Weights of a small transformer language model: rotary positions.
Each number is 128 + 32 x the weight over its row's rms, rounded and kept within 0 to 255. Layers, rows and columns count from 0. Numbers have three digits each. The size before them is the row's rms in percent of the matrix's.

# layer 7 MLP down (transposed), 320x128, rms 0.0617, rows 47-183, columns 96-127
098:079149145118142125151112120127149127103200100129156150140149129159117050142095107161122213118140
105:148146118147096114169094101122161088125218094102152118139113114112118098142129149095094123120133
101:137123100112096134056131133124129162079103100125197090121161118148063155130121104114176190090153
103:084111151097209124076155142178086133113103168106185120136150087122120157146154134124146096102104
089:151099164156207130118176099143126126100093124186142174082188102127185150170140107152117108120105
097:110100143182126163151118159165162111111137122106162150114116098076098106115157175111102107138131
091:172133156138167145096168112129149110112059193149092074076191089104122109079144103134121194189135
102:158108099133169207105126099152182089150108107112145101162124155150099109198153141122184139085099
098:131162142183095141105134095126076133073156090176179148149155155132160187154154139086111190170028
098:107120133069141129219150154166085138109088145137096143142118121123171091104179113134147136129097
102:190096114136163086094134117097096114132136148110124134117163124153091102133123115106117128217124
109:122100155152140159144104080139154146168144118110120123110140115164063116111062120096142103096106
095:114169134154179136092116100136156136107150145169106123066114119122188091170068108147127123077106
102:133060109105160098158118168103059168087155054046165167118126142133095123119176109167115120147135
102:118127152109140105166108090106200099120126212150133130122213097151097093134161154140142119177097
099:177146088101150139117113160122176175145139140125123132106134166136083138152136103184177143143137
097:134179141089159104136155125126126110072072116169168142098123099101131099088236164118133175111127
102:124143139109146096122156132102109136115179094129173160078210092174051106017119136193125184148105
096:130120183155115161124113086155187145106191133139093075107093148168170178113078125134119185152170
094:144138113123116138074141154133076146120106110161145126153120066141103158112105128109168149162097
097:150131111135081118197127110152094114094144121094157085109140128080156137111049124147146123187119
097:120135143152086116178041098087071131113157098201103118117108121074136124081115158089164131140161
107:158207148125179133143091155104112150020083098159158155148117118137165113154137145125139160104126
101:155111136092135164058082094136084112094208112137114186112145094130158201088152081146114090165103
097:112169106124121116075169086190162189120113128146089135101116125186140101100136110087111116125101
099:125139050104125185115116167083125141172163164088124114073184060115073175102136108102106141134156
104:142113089111087079108097148141084083097153122084128172143166090171152142119120130127101132104166
103:123117064108076204085097138103125134133127119109150153166084088149073157131159115175100105115123
096:116116102126092135103078112130180177120161119148147116140081120140130130141102119083104053108110
102:061112147135164093125109127088115115155145117120147077167131126139174054181079120160188119155156
096:131147121138136120128106156167079070196113159158129104127172096147114117143135141064109153119111
100:180134148090132141083103126059137131083107113131154127130124116201113123068091125127097052113115
082:171161146114114118112133139106081100106153154146133098086137059102010148120132146170147126112143
089:101107108134232157160150135041140115141152158107107107121151143155193084142107178134122144114114
088:138185088101118092118158121162107130140130176138135120167111150151142159064125123093200177126148
095:172125113112094154135120131105080124158145076164160123155077176131137164085120098168115091130190
107:145172059121141126100123135089137134172086161147112119136138135146160177155125092139095116129127
107:091107040078150183119136093142146132157116125099158107134129189125197080122136138179143115127152
100:112140156167091125153149173136106108144069158123168158130134160129095120133156127136147094126114
093:139116109093120167153118104038116141141098168169156115101153103129154076100092163171161176154100
098:094121126089179173140110147119181091139114031150189126113157086141127126133126136123149129169126
101:135133149128091129072141099116076177163095116157140114139139180123121114102136117122104164124088
101:146123095188161142146094101092104155129141142126149141099122147088071104125139094166120090050140
094:087122113186095151150085164098160158128117132120092093097085156156122171153131131179174122169181
101:145128174145198060152118096076129161098122106114111097177188180131114101136164143107124139141117
102:119135119115075105168111140115137124149113117118123124126177160128040175097195078111138166127123
098:126145152158165175108174169128092086168172130142113138184139117142124144077129109127162167170108
097:138108195141141104127175125065131114142115118107166137086156148108126126110126197121121123087106
101:115105094170176134152127160083188108102115146101104083134102138069105085127150149134089135100173
095:093144136110130108118179169107141147105120145143124148134099137094108158134049094127146125062109
109:140149107074108145059103085122153131087163151163125119125120110138145167117112136113109104078119
101:137148072180123119159144104128144138078128156146188120081136111157199147123086092167134121172099
095:101171189109098112152155082133119125138137144150106081100147177124135154136099116151054153075119
091:130112144077122148107126206154164129136115100131109171089122094123142149075146158143157140099134
097:077092130094142107148160089152220070155096153186190136124167086173131172144108110147108120181079
098:118086111112112188106063122219140117162124096143127114159089177107187162094112143095155135153119
098:149155135122140101138131102155158133130115154074167100134198105133121127146210151116128142135101
099:106199144123090106152110098196156115123110113072139120100183162072124108102166111109086122141117
097:128132114093093148113080113184121136096155126169128175175077088110163117054116115131176134106130
091:144172174113083120122181088099161125112059207134154032123125101153151146114143155082116097138102
096:141139139191171143117128061165130153161156104100133162085156142170064157177160154202111114137112
095:108137140180113110137134084124116068149120101132195083146149172113165230126081108099143115168183
094:170054156122127079156117126095106175170162117131125095164099149123160110093164091095173140145158
096:127134143099088084113162088141100109127131168123124098177076103171109094205118131104146146123134
096:085125119160134151158147116124120120110097111111129067115113149152117103145154124145142124137119
104:064094129137128128105156169146148113157134117151189135067094132099108149127128143149087177153089
102:089180153127118105100116098155110094122163137117177151123128190103153198095153164113165111118173
099:077168116166097149130094099117159115127111140092151114159157173141153155124148182151099095124117
110:090152150173113144161085097146127105112110132161178144092085170166160150148168143132115148117147
098:092155132104165161108110104163111108081162175116098172114158072135103133081132125168143116104117
102:126080153104131103090094110110113148149151119059096096109148154177031123144057163160075114106141
105:092130122155124073101140167111102097117131161102130104163181148175078107140141137101156150094154
105:129074179149172185165155081136155136160098119152108138098105127053150129111079134145156148136152
100:116080121188130065175122078111142165139155151109161075158175118129109100183141138130094185075080
101:136116136092089099067134138124185115063145118160143120142145156180071140137083152107137071167145
101:124138111118078138127117158127083113126122178129128136096120121138105069122142167119152097128135
103:138173150121089123117108083118146069127114114158143186119068184172135104161160136094063148101173
089:185132065084110102137141158121129105142102146125120178101105106150099123142211108096111121197124
100:243161155127085129097078094095158120090090136141083096126129171160113165114170152120128146122152
096:149117151089107085105142142099065121106163105103084117164075161134101121137142130097079108111124
100:084134110137120143092079146142176070166158141097139095123122117126084183141130086143125157097156
109:147106165106154094143112165104096166136110097142089102163155141135158202138133093102125143110142
095:072156097105140094107102157132099164146132167161092133120092123084111147141158153119144066100070
102:162157099082156135159133103196189141125104146141101170113148210069126160070074179101142163109119
093:092141168082086142125177104104150165146176136101188172153125093138126169115082113035120112186147
100:184143128199119145116089155143079146066129132117180120194098166095194118099143120129113151106119
105:097201132117128099119099100216108138129141176128104117144171038135085156082118154143147126082161
096:117149125178119137116118194138099130102109158142188182155103095105088117064100125200176100111110
106:100111120095116117143101145150172124171134159131094103115169110179085093121105130084164129186062
105:171141141103132096117121090093147093126138086130106137112085092145160145147195122137104147164179
098:149089137105133114115113072157120160114184093136154112116152161200174119138162099129165162095125
111:161089138115155106191107138119110130145127124113129130182132096164074178042124108158160104057161
101:098107055160118123174113119169151111136122130192146184154123115115202092114132092146126172110132
091:139127085139103167111120165116119136204169180167100177106117090110149124171108126137138121103156
104:114126087087141078180121140205142157151184105171132075158074116151110116078163156142135192128109
098:153115113123072153156124106151133129171174075109123124107140133146161065117104072084123100158096
093:143176114088114128112107147096100160112059177089106132162055232115129130119126118109109080110120
107:111112124168124151127149121103156133105128176127142146149182136156164095145152105098104150144172
103:135184117071130196152115179090187081064118125117169135179161115109147065136130145153092092103107
100:182069139100136133140149096147143154159107135148105131066041192099096114121111136133123125125112
100:148134105173161170211129088148118109174181149149148098183167094154065103152170134146105112187160
102:066081143128159185158105109132105155102102156113069100133144122050127150128072173118170158063113
103:089120110129118152181121127142139180125090137158175085114121162104145111089116116145066114131111
108:163140080172179157111224131061037146095139088142119159127164183094059133159135134119101119094100
102:156082120081091167143168122072108172134131142139103150101127119099138131141126106113140124137137
105:097108108152203097182126143159129161184125115131107121111094096073121133070112157158123106134195
099:090069134118073117137186107078112096194138115170104081136094154096159106135153120132126096155112
099:136139164085158119091108140126154148122142085137182127157106169134100125114107158144167130115143
097:137085092131086082115116125145108131104100122099167137108118142122119142141111106176115190142105
103:109153125157099159103076128170126109108164155136141060138104179090172121116135180161139083112178
098:109102095159111198097124093166111089161140111113093160135171123119087131128145147106130132116093
094:129128124179115094109174165110089090112145182137161123165102093096141127095168126128073115159084
106:153130094166144221067145152144100110121132181158184090078138079167124169147132117111161211145147
109:116133133143146113107088046142123121139123198139151131055128103099152169121132111179078143098076
104:126065198041118150058129143133145106111119112121117152108157119156094141104156073130171096119170
096:131116113135057081159151108113115119094147082131094105142148149123066073105092176172142135110123
103:173165125146100125100146092116157057190156183132102139081115109073133076181094182115133114145123
098:093162165077160129090150127122107142121117132113124160122112148089128131090113070145123128036117
095:153160105186140143133108134182071154100121070132173110125109150111082156140118155170074109158182
105:080113121104168142091108091175111156087128155064202144154139145151155174160108111077179059095137
104:139127148122182170162057085106082121122159091156084149119152122163154071157140181121130134123108
099:153130131120112104157131077097112187162129127129122146154179131129105102134050142063081150081101
095:118146086096150082114123101063080129154139077146116170131135134108099091101112092080090100154131
097:188113113079141089168091132168100069143150125131123157137179129073138158073187099111145122068102
101:165179099162091156111170157137080090092098164144118092241128138145175171101152086185175121147105
100:128093083124101069128138186184175100146193118155127132095154148119119137176196163140109138090131
099:141141156137064127106121132126126144106164039090139092117161139127139140091140111141140121074157
109:084101118118126165126146137145125122103100163120196145116180134094168173093152117172127143153122
093:108064112166104082138111161193136142166133120163121123147112078111052147133159129082107115168131
100:212065181098079076166092131140100138186142113175121082079113138098112149093076131092145081132121
099:219119157142141168113140119129104121132144075143125071120117150172133139101111089072125129109157
102:135108176146178108114099121139135194102136166079193154100121104133123142110074156183197097143109
101:112096109172113119135066174135173168082089118131109097199133090121051121146060187156107175170069
104:181102057125052087148160028189073154105114131143125103121143156155108135150119126128135113137176
105:118157128092110139091170100107182143108171120140087154137131134061077115134169101109085143180092
103:203179082091123172149164159121179109172165132096129128175125112169095159122104149116097113104100
102:169093138131146093073078070110142122158095066164137106101109086114142217117175130129088146173119
# layer 7 MLP gate, 320x128, rms 0.0683, rows 48-184, columns 96-127
097:155177145188169140101090172083110176113140098174139110116113171130144111147096110122147188113176
089:147142137117146129180114168098129117100125112103092121087156119085163111113030135116202080152148
108:183170141201074116106122125101072137116087144069121061210092094138092163157126096095107097126208
087:145225092150102139156112112113091165118181136086067088147181097107157141071096150128205111144091
092:135109167104119081104184134140087117136160201106131090084140093091138135116061104122126105144133
094:090092113130114151169097164102145101117207120086097149192153104155121163144115202125136165133122
102:170156136126156142102134138125162116134127133093182105114091141132109158137128120128104149083106
098:057140136126129171137098173066116103125173163101182099121134112120103158163110108162065177102121
104:189145114149086143121178107110142180132052087164192128137086191105107157149100105072123105117186
097:043149171150069093131110162118075084122129168141162058178047117149111178116101139179103145173170
107:128152142093118100088168137090118149078140195127103080101117153088135141164089053116125111117162
092:087114161122058131126173115112148107157112098135172145117071099109151120168113109104186153101115
098:152154161104114152184145108144098095148212096078126141095175169111068120126170180137124155143110
107:163157117221146216079143116140128102159156143094146109122148132147097207076065112141124116130151
103:195105079168148154135159115165136213081129136135129163104168095116094117123127132142127147083148
103:187108141123104125107065133067130145036146179062173092117164135137124117149125018131090090073113
093:137126151073146135132098118112137150139091064111118191117159166102121109197133195151073115098119
098:092102125061170104086154139135151131180152165088162128098108114140059114148107126146169133069134
101:151154174095123139136100118162036064119138146091127130134178109033069093087135138120110135156114
105:168129149128180146118114121115138095108097170089165092064088103106142143113136149238115145158183
110:128103169110085122148106120114162093106140148158121081079131100069101117134033158130144102123132
103:230179073087139141124124185165139091178106150122116115161148102129117184184142189208137137180085
095:149089073147152104090100141018128150074102164174107162100109084109123113150096084113154121071122
103:106139126112089078149157146066140081062104113079121107140119120079089148124147130129083066129128
102:140166151065175132091156132119131176122174120100064095096084146099102158125120116113097108119115
102:119190142154095146111147176140057130148149108084103124123133123118151106103127105118144145106148
107:090149156171069120081120157107147108163195152143162146157135084135102155085105153121196086077182
097:146121056126117086107048136161149118152143165165136089133187117082103125194110092136145151101132
111:122148139139075087085085136068144132146147110208146109120127060104106134146084089139172144091133
087:163161141085130131097135151060138164207112120147141033135122169212121128115099127122155108107093
100:127206132167078104065165113132101152135120150111109109154156096082042131122147116118136114195123
073:115095085135156157150132094163152168150094114112098143150126152167194118096160114131120152169094
100:109161093105150108136163078149098085109121182115136120137106123105145122145156101167133189187090
082:108152115114102145105162133182107168179201110127111139137190085129091186092160097104064139152186
099:142160114120114151106026101099105111088116109119132151158155100090094131069149134109120116078130
105:164100119104152101202127090175114078121095119143164178123145110146116158116132180170116152107171
109:143118167127092126121107152135179076095128110188136138089201148123111100174134150181112092107190
093:114102132109168140084179169084159133162136178124138151105085114106079135133136116152182141127135
093:133119148120109129098118141105136104099117087137068122105156090101100111168107154138117148160118
087:142137097069128095098090152089110071010173131102091130089151105056145134174102155132108135135140
102:134096161144138076153171186145145070123136141137132118130124088090113118096145135179018096175121
106:076149107116137191153176166068144158139090161082145124075172160129115126164135157105181169137122
092:129146118140142131142141126114095175066082140122145113149156105119102149083119164131114130167125
103:144178141161073141100069119094172131076150124151122086104088077103118139132100115142139103107242
097:095165204124078116083099071150079166120148191134068165125115093139127076117193136146091107189123
098:143101117181110103102163123142102184165112076112124049185151104094137127166132117131094143165121
092:097149148200119145119145143097122176161117147120184141089050119120104182112112135118093136106141
091:150093126090134109109106152093123107051120055121186062124122171167098111137162126194119157080103
088:121097165148169107096172177121121164176140153140163142140082112078142162109137123141174082169121
113:144105206164185143146091121148102083160157105141101080097142106122115101133094085099144148088108
102:131161156214096122106150115077146137165084079168158092145197126116150163118157161120140123086136
098:116145111098154124090122132062145163078107093114136166070175107062109128221086075141113171094133
104:137126170146106117120059215143130177095162162117108131122190088121159169153133115105180135137141
089:117146089145141044119156131094125083119138144216172187106187098135126173170125078105078106123150
097:135141126092113102138119179121146043146133125153142114122135127081130132175155139132152064128135
094:193180110129172163104133144114128153128120102116124115119183131086129127179117171123129109096119
104:085135093166102058087149158100122065155112156116182101134138070108098078080157154104167114174138
111:133159149153173198116168159120107157124145136096162138084134170083055134143123109155096138138105
090:175136126116073144114115080123113146101101159156089095124153165139112097144160094127158140127171
100:165118148059127133124159168088065208129174177131126100142174106139134183147114097145068086141134
095:155094157142128045124077158176173106148128086206088103092125136129093096123176152114125157139136
100:179126107046138133130142170108149162162082102130117087141165161136094134121166102096131115102107
103:096147180105100120117111139087143087116112078194185132134142089158079176080110153165152093157148
097:104110092141191114154134142139114070124127084075129162095160124115080118112122097147115141150183
106:120148151181072136107175120082124094159113103091111165081180133102115127146116127135187116096113
102:094139143151150139099122124077129133097137125097143135154087103160112172118132178197153094107139
095:132131150140121127114085089121160116074083097158141091148130133146106087119092102169170073104149
110:142085146145144156119134093136102141128122128078109163098150102111090121089129133122142143130176
095:176116180177128099133098217117122124111117114172096124091149137141085103120149097099174084073124
103:180125107125189135125106092077127104108064122158147095153144168105153126171155142119110118154154
108:134168165143079110102107152167142140113142121127129163130164173197122131092114187163171121109198
097:137156099069123139166116216156105178099112112140139085189153135123154137145170175176155130200159
101:196061133127136170083160159140103155089198156099124108134095150153065175120100108118117104119113
097:194103178130097160175148130157123141135119123084119131091136110095117130111150074172109176151120
106:110155158134065114103061114115114112148158165155099106113171043133149100166123116121140107134149
101:112136137155109155124052141118147114085133145137074130136085081093140084110092182205170140145126
084:127112160091155129088092125112136134091167141092090166069134127121168134158168151095121125124153
095:133136197139084172135108156091080110088117144145088089145083106123122084086125120147172137165131
095:153185172103109052089130133062184083085107083134115097150183077112127127173094099123152097096162
106:162078122123132194103147155129144073151110106134139153099160194154096104154091088130134140077129
106:121198131124114082164170123118091111110079168127104125111119086090149124111137183115070187168205
104:147167119143107147131096102117065074078143169085113161175121134081095108107130164192109128144127
104:217095144155143168107128116165131132093178142150106095166151134126088089136125057185095140112142
088:171172096132113184121119101151125135103147157134143111071081169157096157129106135140122189172106
095:176138158150077163135162134146140134146140046095082081102131069096098121042152134123129174119140
105:098130114170174068099140154136097100088108092108189142102130061104097170097097101158065135148161
094:091174140090138122084151125050163147111132069120087101138147144098119154180078145056117086136147
105:110137092090144081164109171163133156136162129106141088102145092090090115087122154157110134127220
116:115052152069138180143133145137069124128202176127089103119066143106114154148115109162129110154165
098:155152153080101162105105089099179105115093121095131187201175155149116145110114165122177120177101
109:090164120107053084094128168039155160037113126122085080152108102087135125157130172163095125146115
094:098105117175117108164103099156140111159082173145221147086159159155133106121127122188197158176132
100:147136116117078106127130149158164115053148083137122140140182100075075150172113079104113119089148
104:098119159164123102125145159082073145119169118138124103129185127148143185115094153159099077076161
099:150090119124118110119100111130166098181097122133159071148076064140102105137079115161132138047121
082:148113185128176139150131138148116105086190101146137204168206111128159178130128201118149183133116
096:112150107208156138068109123133065067136108162090092079135139173164099148147137132086157090131131
111:064142153140138091032058133084156113121153163151220083148098108152097136167087149090169128122148
092:139131102156132102070142223123101146148145143130095122129044130139184066075074149131169159116094
101:169112134134147128128112168084088084079160091080158134119108123133091157201163112147091167069139
110:179132099100137202110140159127139184093155129067107095120176125122139127206140161175156134115131
109:111158172146123129115170100118099038093173143079133169135090112108131155129133164132103149153177
106:166161140155145074157161153094121107104087156125084145173197111108134119132109169199114129093158
110:139200147139144152117139132160092103082115121150115087113129164134114082151113118137138158047144
107:184118132144177184176134136161104114116095153125168119095179096078106109123126149141106139118121
102:160101127142126167141074126173099129141136110107059080129115113153092075115173125161114171095155
095:167149087145095119054139117191117168119209146152150113147125099093093128133182110079087109135166
091:116093113087114101112158143127129133107136206147117145157110090100098115137106124123086112184193
103:101156122090116124192134145163139134097156098151093119125053109075113080133154128131082121183140
100:151202171152068144136107116079168111131102159113149108143111134087148125150052099132111115135137
086:127101114120108162096069123115181118128098141201080142092163159191094164175088122146204118085079
102:122135131140185166148187167116125109117119166142149153159136066089123123111135115139178136162122
107:159080142098120103136151150159107119154150170124121104091197087124106102156119158139108112133117
110:130097182108148152136079116146090122138167102145192077138123120118106149115119043143171092112154
096:162058130113140123103078166122118165130129158118142045143175129118114099159081134140194191118062
104:166181156096154195144116091118112080145149131126183130168104112088081162116148130197151144121099
097:118178139183175063169096095115123093118126135094104130127097088109138099119159119090155110107130
095:115136167153163168128097108101136114111122162119157088137095122132124117193047120137142092107161
106:113165147162115088125194105162112145070174161150115117075148125079098122114108124072156088081163
108:140085065124167110076153158119122145117186095078169151107175113092109152091097123101087176155174
096:140126129105073132123159129148128173139150104105095118079167096128088120133127114137101152173153
098:172169202101102104068094142141102099107130096139100086165121113122146110099100156143132090150091
101:198164078063107144137106172071112084100164139081108111133136131110108150142144057128133149117074
097:071122167118140049133131131133145093129108127105094119133153111119083145132131164104138101155176
100:101145110072081084181068216094119171109140163206109116127144065119094074099190127175124141126102
094:196168096146099039111183167137100166145093121154133149219110126096130131117091192128080164141114
112:086156151106145177124145138150105052113121118081134144119085166104067159161081123176095134108113
096:085112088137161118108141115086075107104160149100189076137114129077154116122085114167133182126126
104:120170095145096105112109178098117143093185140161169118158165158080126115115151159118161154086085
099:085105102091166043091137136125091111171145147123202151124070112112113162137094167143096114108143
103:164162097143109175106133118140100099114158099095169101118117181136117189071127139075141092098146
100:147123153073113088085078152149153150105119122182141141073152170108088186175071122147157067154067
106:121145111092108144141140167060167132150184154202129085127123075114143135119166097143125184177169
103:118114169170145131124085164139084176140162137054110071154167122150123112100142143163129101133157
103:107192126089069115097126155073121157155136182191143056111099098103118126140115129136138053135161
107:179153146206191068050134120097140070138140127122124105112162181117115117116132136081120110129125
083:090093104130085193126140093168132114180169167096133096114126108150148092104125092087109102141157
# layer 7 MLP up, 320x128, rms 0.0624, rows 48-184, columns 96-127
105:128157159104160151162159141147161077205158112176161166136111157136119171127118102124112136105093
099:212101175136140140129132128107124184104067091184135098130097191096159129129147077085181073107138
110:146122162100112077133128111088168199121085136114139088079143097091122156128101091071128085129210
090:102152107138134113137123117148130159127156124122164133171111110109148132143095126087078078155157
093:095180124126158103166142108116135065100111079178149136125121134108106136131148169167101117119109
091:154123142031115154179144188162047159110184101066106092115161138122135079053119130163097124194155
104:158136115171199072129119102125096168081117132117092057094172112089111161132153106147157096145151
101:184097121118124157141133149106168142124064123167127113058098178170126146131193141131149055096157
099:122078098091139127101088168118138149167194113156113144120080126136108179158164113102080126077156
101:163158182122147145166142181113133093114122146106166081127124176153112110134146101190099052146130
107:035139156112116099155133192114083069131176134118162079158141099163083124143099092102146073121096
090:067126160175128094157122157155061143182118137156068099121131031104091156117137190082106123097173
098:186141115149127164086026115122137079150130159121115163137121087160127199155094135171181123130107
102:186200115140169115088154086108173093105165114085185105148084150116133148115126090118066157196107
096:078101119150187144154154128129115185078108161106188166163138100146118139074112145165096138153118
096:126136132167154136127127070107170128101110114135140195114107114068109070105153168134117145170115
099:106174129115185086074090157132111163132152099090108136061145116122151088170108120050113125108132
094:095196097172118128099117105134122125139122143099098143169123061086150114100100215194137110068100
095:108115207194085059125111164166111105121164091165126124103104133081076180086091162161095152161135
096:120137098104161150081188119125134198174086166169091115195121090122095154167134141125126080137096
095:113169117150140176152148095084118099158152158180130160220104174167098056131172098175087080106092
105:138140122098113192064160101094132172167131108123073106098136075131138128226108091089128101102160
102:078162094143105163140123112127132134129072134129076119175121129075134137122083147099152168064072
094:102081073118157105133103208072147151129158132144145131077124104140206152117087051141104207164139
098:128123134152132129159087128126081080208142140125142184167164120086128125082119116172136147115134
104:193167096133146175095123106109113136083134077115161107180150161123155143113152159147074160044102
103:075134087088217126104082141161132139176133135189110141115134107132113139101180153145135128100162
100:133125129175173130094135115154088115094129154058120165128096155144125152097119098123107159137123
107:149084140085194156183109116107082108125180113069103133117137094092141125084125121127175132185113
095:171158142142155170107088090106112085119129163152139117143117134122127145091093095107162115070114
102:132170122079102121107115157109190087105168125135170096140089125117154128173146135122133091097114
080:093104097140141153151177129148184156149127089135133159130126142174157100137176114105140133153118
088:149129165122139154152112137099127141063098103219156164135150042141105127118157127106146098139126
089:142065152213114132182106108112164103054126130121091112128102099162062131115074135136140083145116
100:158104106133142155177157109157123139189125148099096146134131114152082130105133130142111128189111
108:158117111120101155109156124098122120092093137132178093083116150161120183093130123125134144164139
105:126168119054134167102142126069197133217160107165122153090080185113160099141123144080113140089146
099:115115148115132175193142141100122090107062090165140081132137107113115212118171111125127103108093
091:135140120096107113100102095111137131126140180183157099167122150157120118140130148075181085112192
099:158137162124137158068192128130090079114089093135182127155159171070167114132118123129175140092156
107:086106116092088105167106121077129128104089113163124074108096086159202175181129139161126116135155
100:016129127123107118148072227111127154130202141152162106159164063124135105147167135137153138095151
094:139159137110098136080060155105162087152102126136140080134090166134159141170138128135170154101126
104:177126130138105109203070123148131165133133168146164138117139101102116163097154108130177157171123
102:121152130161096143139095118141144117112124138138125132091144093126158182088140145131129194189113
096:105089087085092086098133104139159133095180127135109099133147056054080092176092187160141154141142
098:140147146088124125163085119167122161095066135167172133134164154166162119085129108151108141157141
101:164064121080135116078110162114129114157120131155097121114174108158149180226131169163142093149096
094:181089090093114129136086137104132072155123142174099101125132183176142168103145122149149121082134
110:102087185179155182138126146168108134106124131141136138173107040085136161152132120084124131140146
100:110157158155164110102151161086157118147119128100134151139097128114130119104115070158121170166105
097:130156070161144134242106144110099151142131165161135143110141181153142116111160111078184075153093
096:105094099125136139168154105103187083110054149141165189123120141125174127124121094117101126095109
094:171120147170121144110049164146083093106115113104150119166119106147174075096144172195097120151171
099:148097044141126123183181123149081125099144161076154135100108190103143160129086090081129153168127
096:170088178170111155139077134113095151109139092076184140145181104091147104130144124156159129124174
103:110129173128135133094084105141096140162144148108094123199071149142142148085120154104123122124111
094:105150163067150168116128166104141146198177100152141162151088128103060121138161111144048104166073
092:107146062191155135114160140190189125145125136084089108090115120124118153143120142101152127093098
095:061146191161117174156149128136121147142138174149110145177129115064130083127115136064103120148096
096:121135135102125180100142076108144091113137138069124196133075133121110122133119092092134092093152
098:081132103102131125118061094124131116146113123109121128175086112144148134092144190118118100146139
097:156165169097121177158073189078120112086179136127105161119097099120146170115153112149092100121110
099:156123037141126085045077137135125103170110148142134160186153127117165127118115145089156097107136
100:148132116118153176176112111210084108064100122114154189184156128104133164133128156189060169091193
102:110125159100086124156093125200086190162146096110123123138098091175087101146087143076123119080145
097:074139178167063117144148129137116110135189114139151158157129078129169188125121164144128144137127
111:175111111163143149106121114122141123097087132140101136131170111110080175154173169063103144130156
097:147097056164069108104158178089212085137214135133134117095173074101123102187162133131092163120116
104:138154076163188134172116108149116071149083139106130142106094136103199088094141086092187155112145
108:090163147173188112138153113105125130128082192083143105057118165140140071142193101124136168123125
104:127136132133088131102139120102096120117100076095102071160113117099120132084137214152123066071172
101:128134064117128124102101139105091142103120137138071131191149169123157098139164141150090096103127
100:126114158111088094137098143126153192105115080153154142109150121164128143074093151084131109173179
105:135152126162148085127141177118139143160130118098114144151086159136111104164127095129116178159184
105:136076171158153052137111128112055120179157145060134089161162085185158091119163108177099143112102
085:112115128091149103109156133153085149167142125095147088080156110110113188161090111161073123183117
097:083136085115165181183155117132087155153148136121129132098167095167071108147153092142160135178114
094:128151099109148163134144057139025134067027168107141145179049129098107158120118097163116158145095
104:157134108129202185141144178117164131143148096091099131120164132144148163132153141175199095174158
108:108108111134157167137092095139134155097097141091186146110181140109108087122136165107150121105105
099:156146158128103119099128093124071104074184123113158124140065167121160080059166171195153112104072
104:104052139083139186164083154144086142133170121142090114119127098076151093120152229177121191113162
093:098113108085120139109114123140146061144132077135115163135164113158145094126126146126117162093158
100:122153130130084059140058139112145114104105162070147162136123144094084057136135093094128092088089
107:074141098102144068121179136100086139051115156129121115123154092118118123166149099140127090081135
095:141079096121178164139092142132132156120143050195142138127141114150106147139130151143123114121110
109:154076110135153066179141144119106064119208086126150169138176113117163136135193176161098119106104
103:108112163208122087108107139101118168087173172126149185140114194153164178104116116123114156131123
099:084117158174149143126109146124170131081122143160095098177093129110148075152113111105156088072129
110:077204108103119105126182088122104151090098098148134110106133127147105112112163081122141143146164
099:122068111064133080143090148121149087116113167133071108069062091083126128120130108167103119141190
095:147130138162146103112125150085168124159106092132194114156105094157124169094090157137118132132159
104:146172118116102139123110076129144062116155140155087131138119078105133137146118128086181173138149
101:105091104175175122175179157146188098124132118103146154134105092120109204105149131136130139107107
086:105074080106184142121150118156106140066071139099116206167150128127123120101106150118098109158122
104:125116109110143199141195121101139144137170107085155154134135076039152117100129151163170149168084
100:165100121143119151129133164109101138119114160164172177107122147141058102137113100114139119103180
098:176181123079105117167114135143100078155122120180137099084125087081065157172152149131179092142083
102:117105146080089114160068168141220058130164102171098143107124075166138136173135139126152104156126
102:124145147191116054111085132064145152117114178252075145093110090155152094164077090117134151138150
102:120115130143052079087115174185176106088176121138093143156169097079166174169174131110166143150082
107:114132083051104139127133106169157117111120140093122143123133122124099129165067110172097217170116
101:108181120199135091118141131130103125151110109179151072101180190182139082124137126117202088085181
102:128140147148103154152164135149133090210129080148051116193155088100141102114134150069148042157170
098:195126118164076095100132123160127159119172112163159137117093171161092132085169190077064088157127
098:087169088094121157092082120128111132075175086110064161206129099116171148140147147105177057157206
098:147138160160051152082118112119105146088145193156144106184122158099170168076141136145101165162182
105:167163094133117098156141185142107094117124100139173203129141062090171217077099138161113134131102
098:103124113127114163072040140077159107143155150084158187151110144103129122141179175115136088104124
096:158152149164145167174165097141091154161143114146107141123106146100171122139193102097146212145150
107:114140091100179116121164166145117116139155140141142071117146128176162146149142106104098127090150
111:146077126133128136203157095134122083115120117077134097128119105094146142108113110092145072126144
103:130111136122154124113127103114184132171182054133142192121153151194141157091120193082162150111091
096:105130162087161133126063103144104121161151108130106122171137118144139099145230086089169080079155
101:137153125081135139168168184151138073142131076157075089130148118138139176137140156150125040098141
099:178115098162172163194156152172109169093052102108093153132184109082113089126134166117105144075177
094:117105137068105127067177093111102061149102145170090094110064124090184104142126135148168156119145
107:190121111054159121170154125113139127088129142110157120150087138130132138083166129096126160183148
108:109168129161114074135125142123128184116088133176171168102154155147134147187147142157081108109120
101:190135095113172065132180131137146137099171160127169158103141144102108138161108146181134164127124
095:151173104173174164135139139149094151141149228099125145146118153063147151114151167138087153162105
097:136117149133161144161045112139154159175112131195090092081104047113100161126157121091146110097196
101:116133111122196155174131141190086149075087121128185186102099071150142104104160150130179138138145
098:135105134117153144163169131129136124106154167117063148096196157073128144141149076162136173102111
101:075134105112163099181089081160153136138094174138157131121112166172131072145129084137168126141079
109:055089086132116130149144139127094176052192157083214118117114120111124120122160132138138112119092
096:130162116082117157099132108129148163147104095128112117135161162122125077085120177148132082128126
098:154134078142126112123131122135146137059050136169124151131119198172167151129156147111160163109122
100:054103143102089152147146123098083192127101083126139155149117098112111153153121139146156130147072
104:107096141132073117114109109113122120181152132181077119111117097135108113175121141137100174178120
099:124154171158109082119112159148138097130088096140091148094184093116076153126139121125130082155149
102:112165133133175156119178133093172122101114103106141165127129150174098146118142135109080141154121
107:109117179091118168158118142120123047171151149101156121150086096178144162134073145123148140108132
106:091129160171148164112115153161173078117109112133131119136169117130082113186111128123172142133085
104:140150072098156167122161056142086174096103117090120124118096157142115155102105127148102079139059
090:120098118136161133174066157163116067135165169096073153102160164105176153174125135148134106097089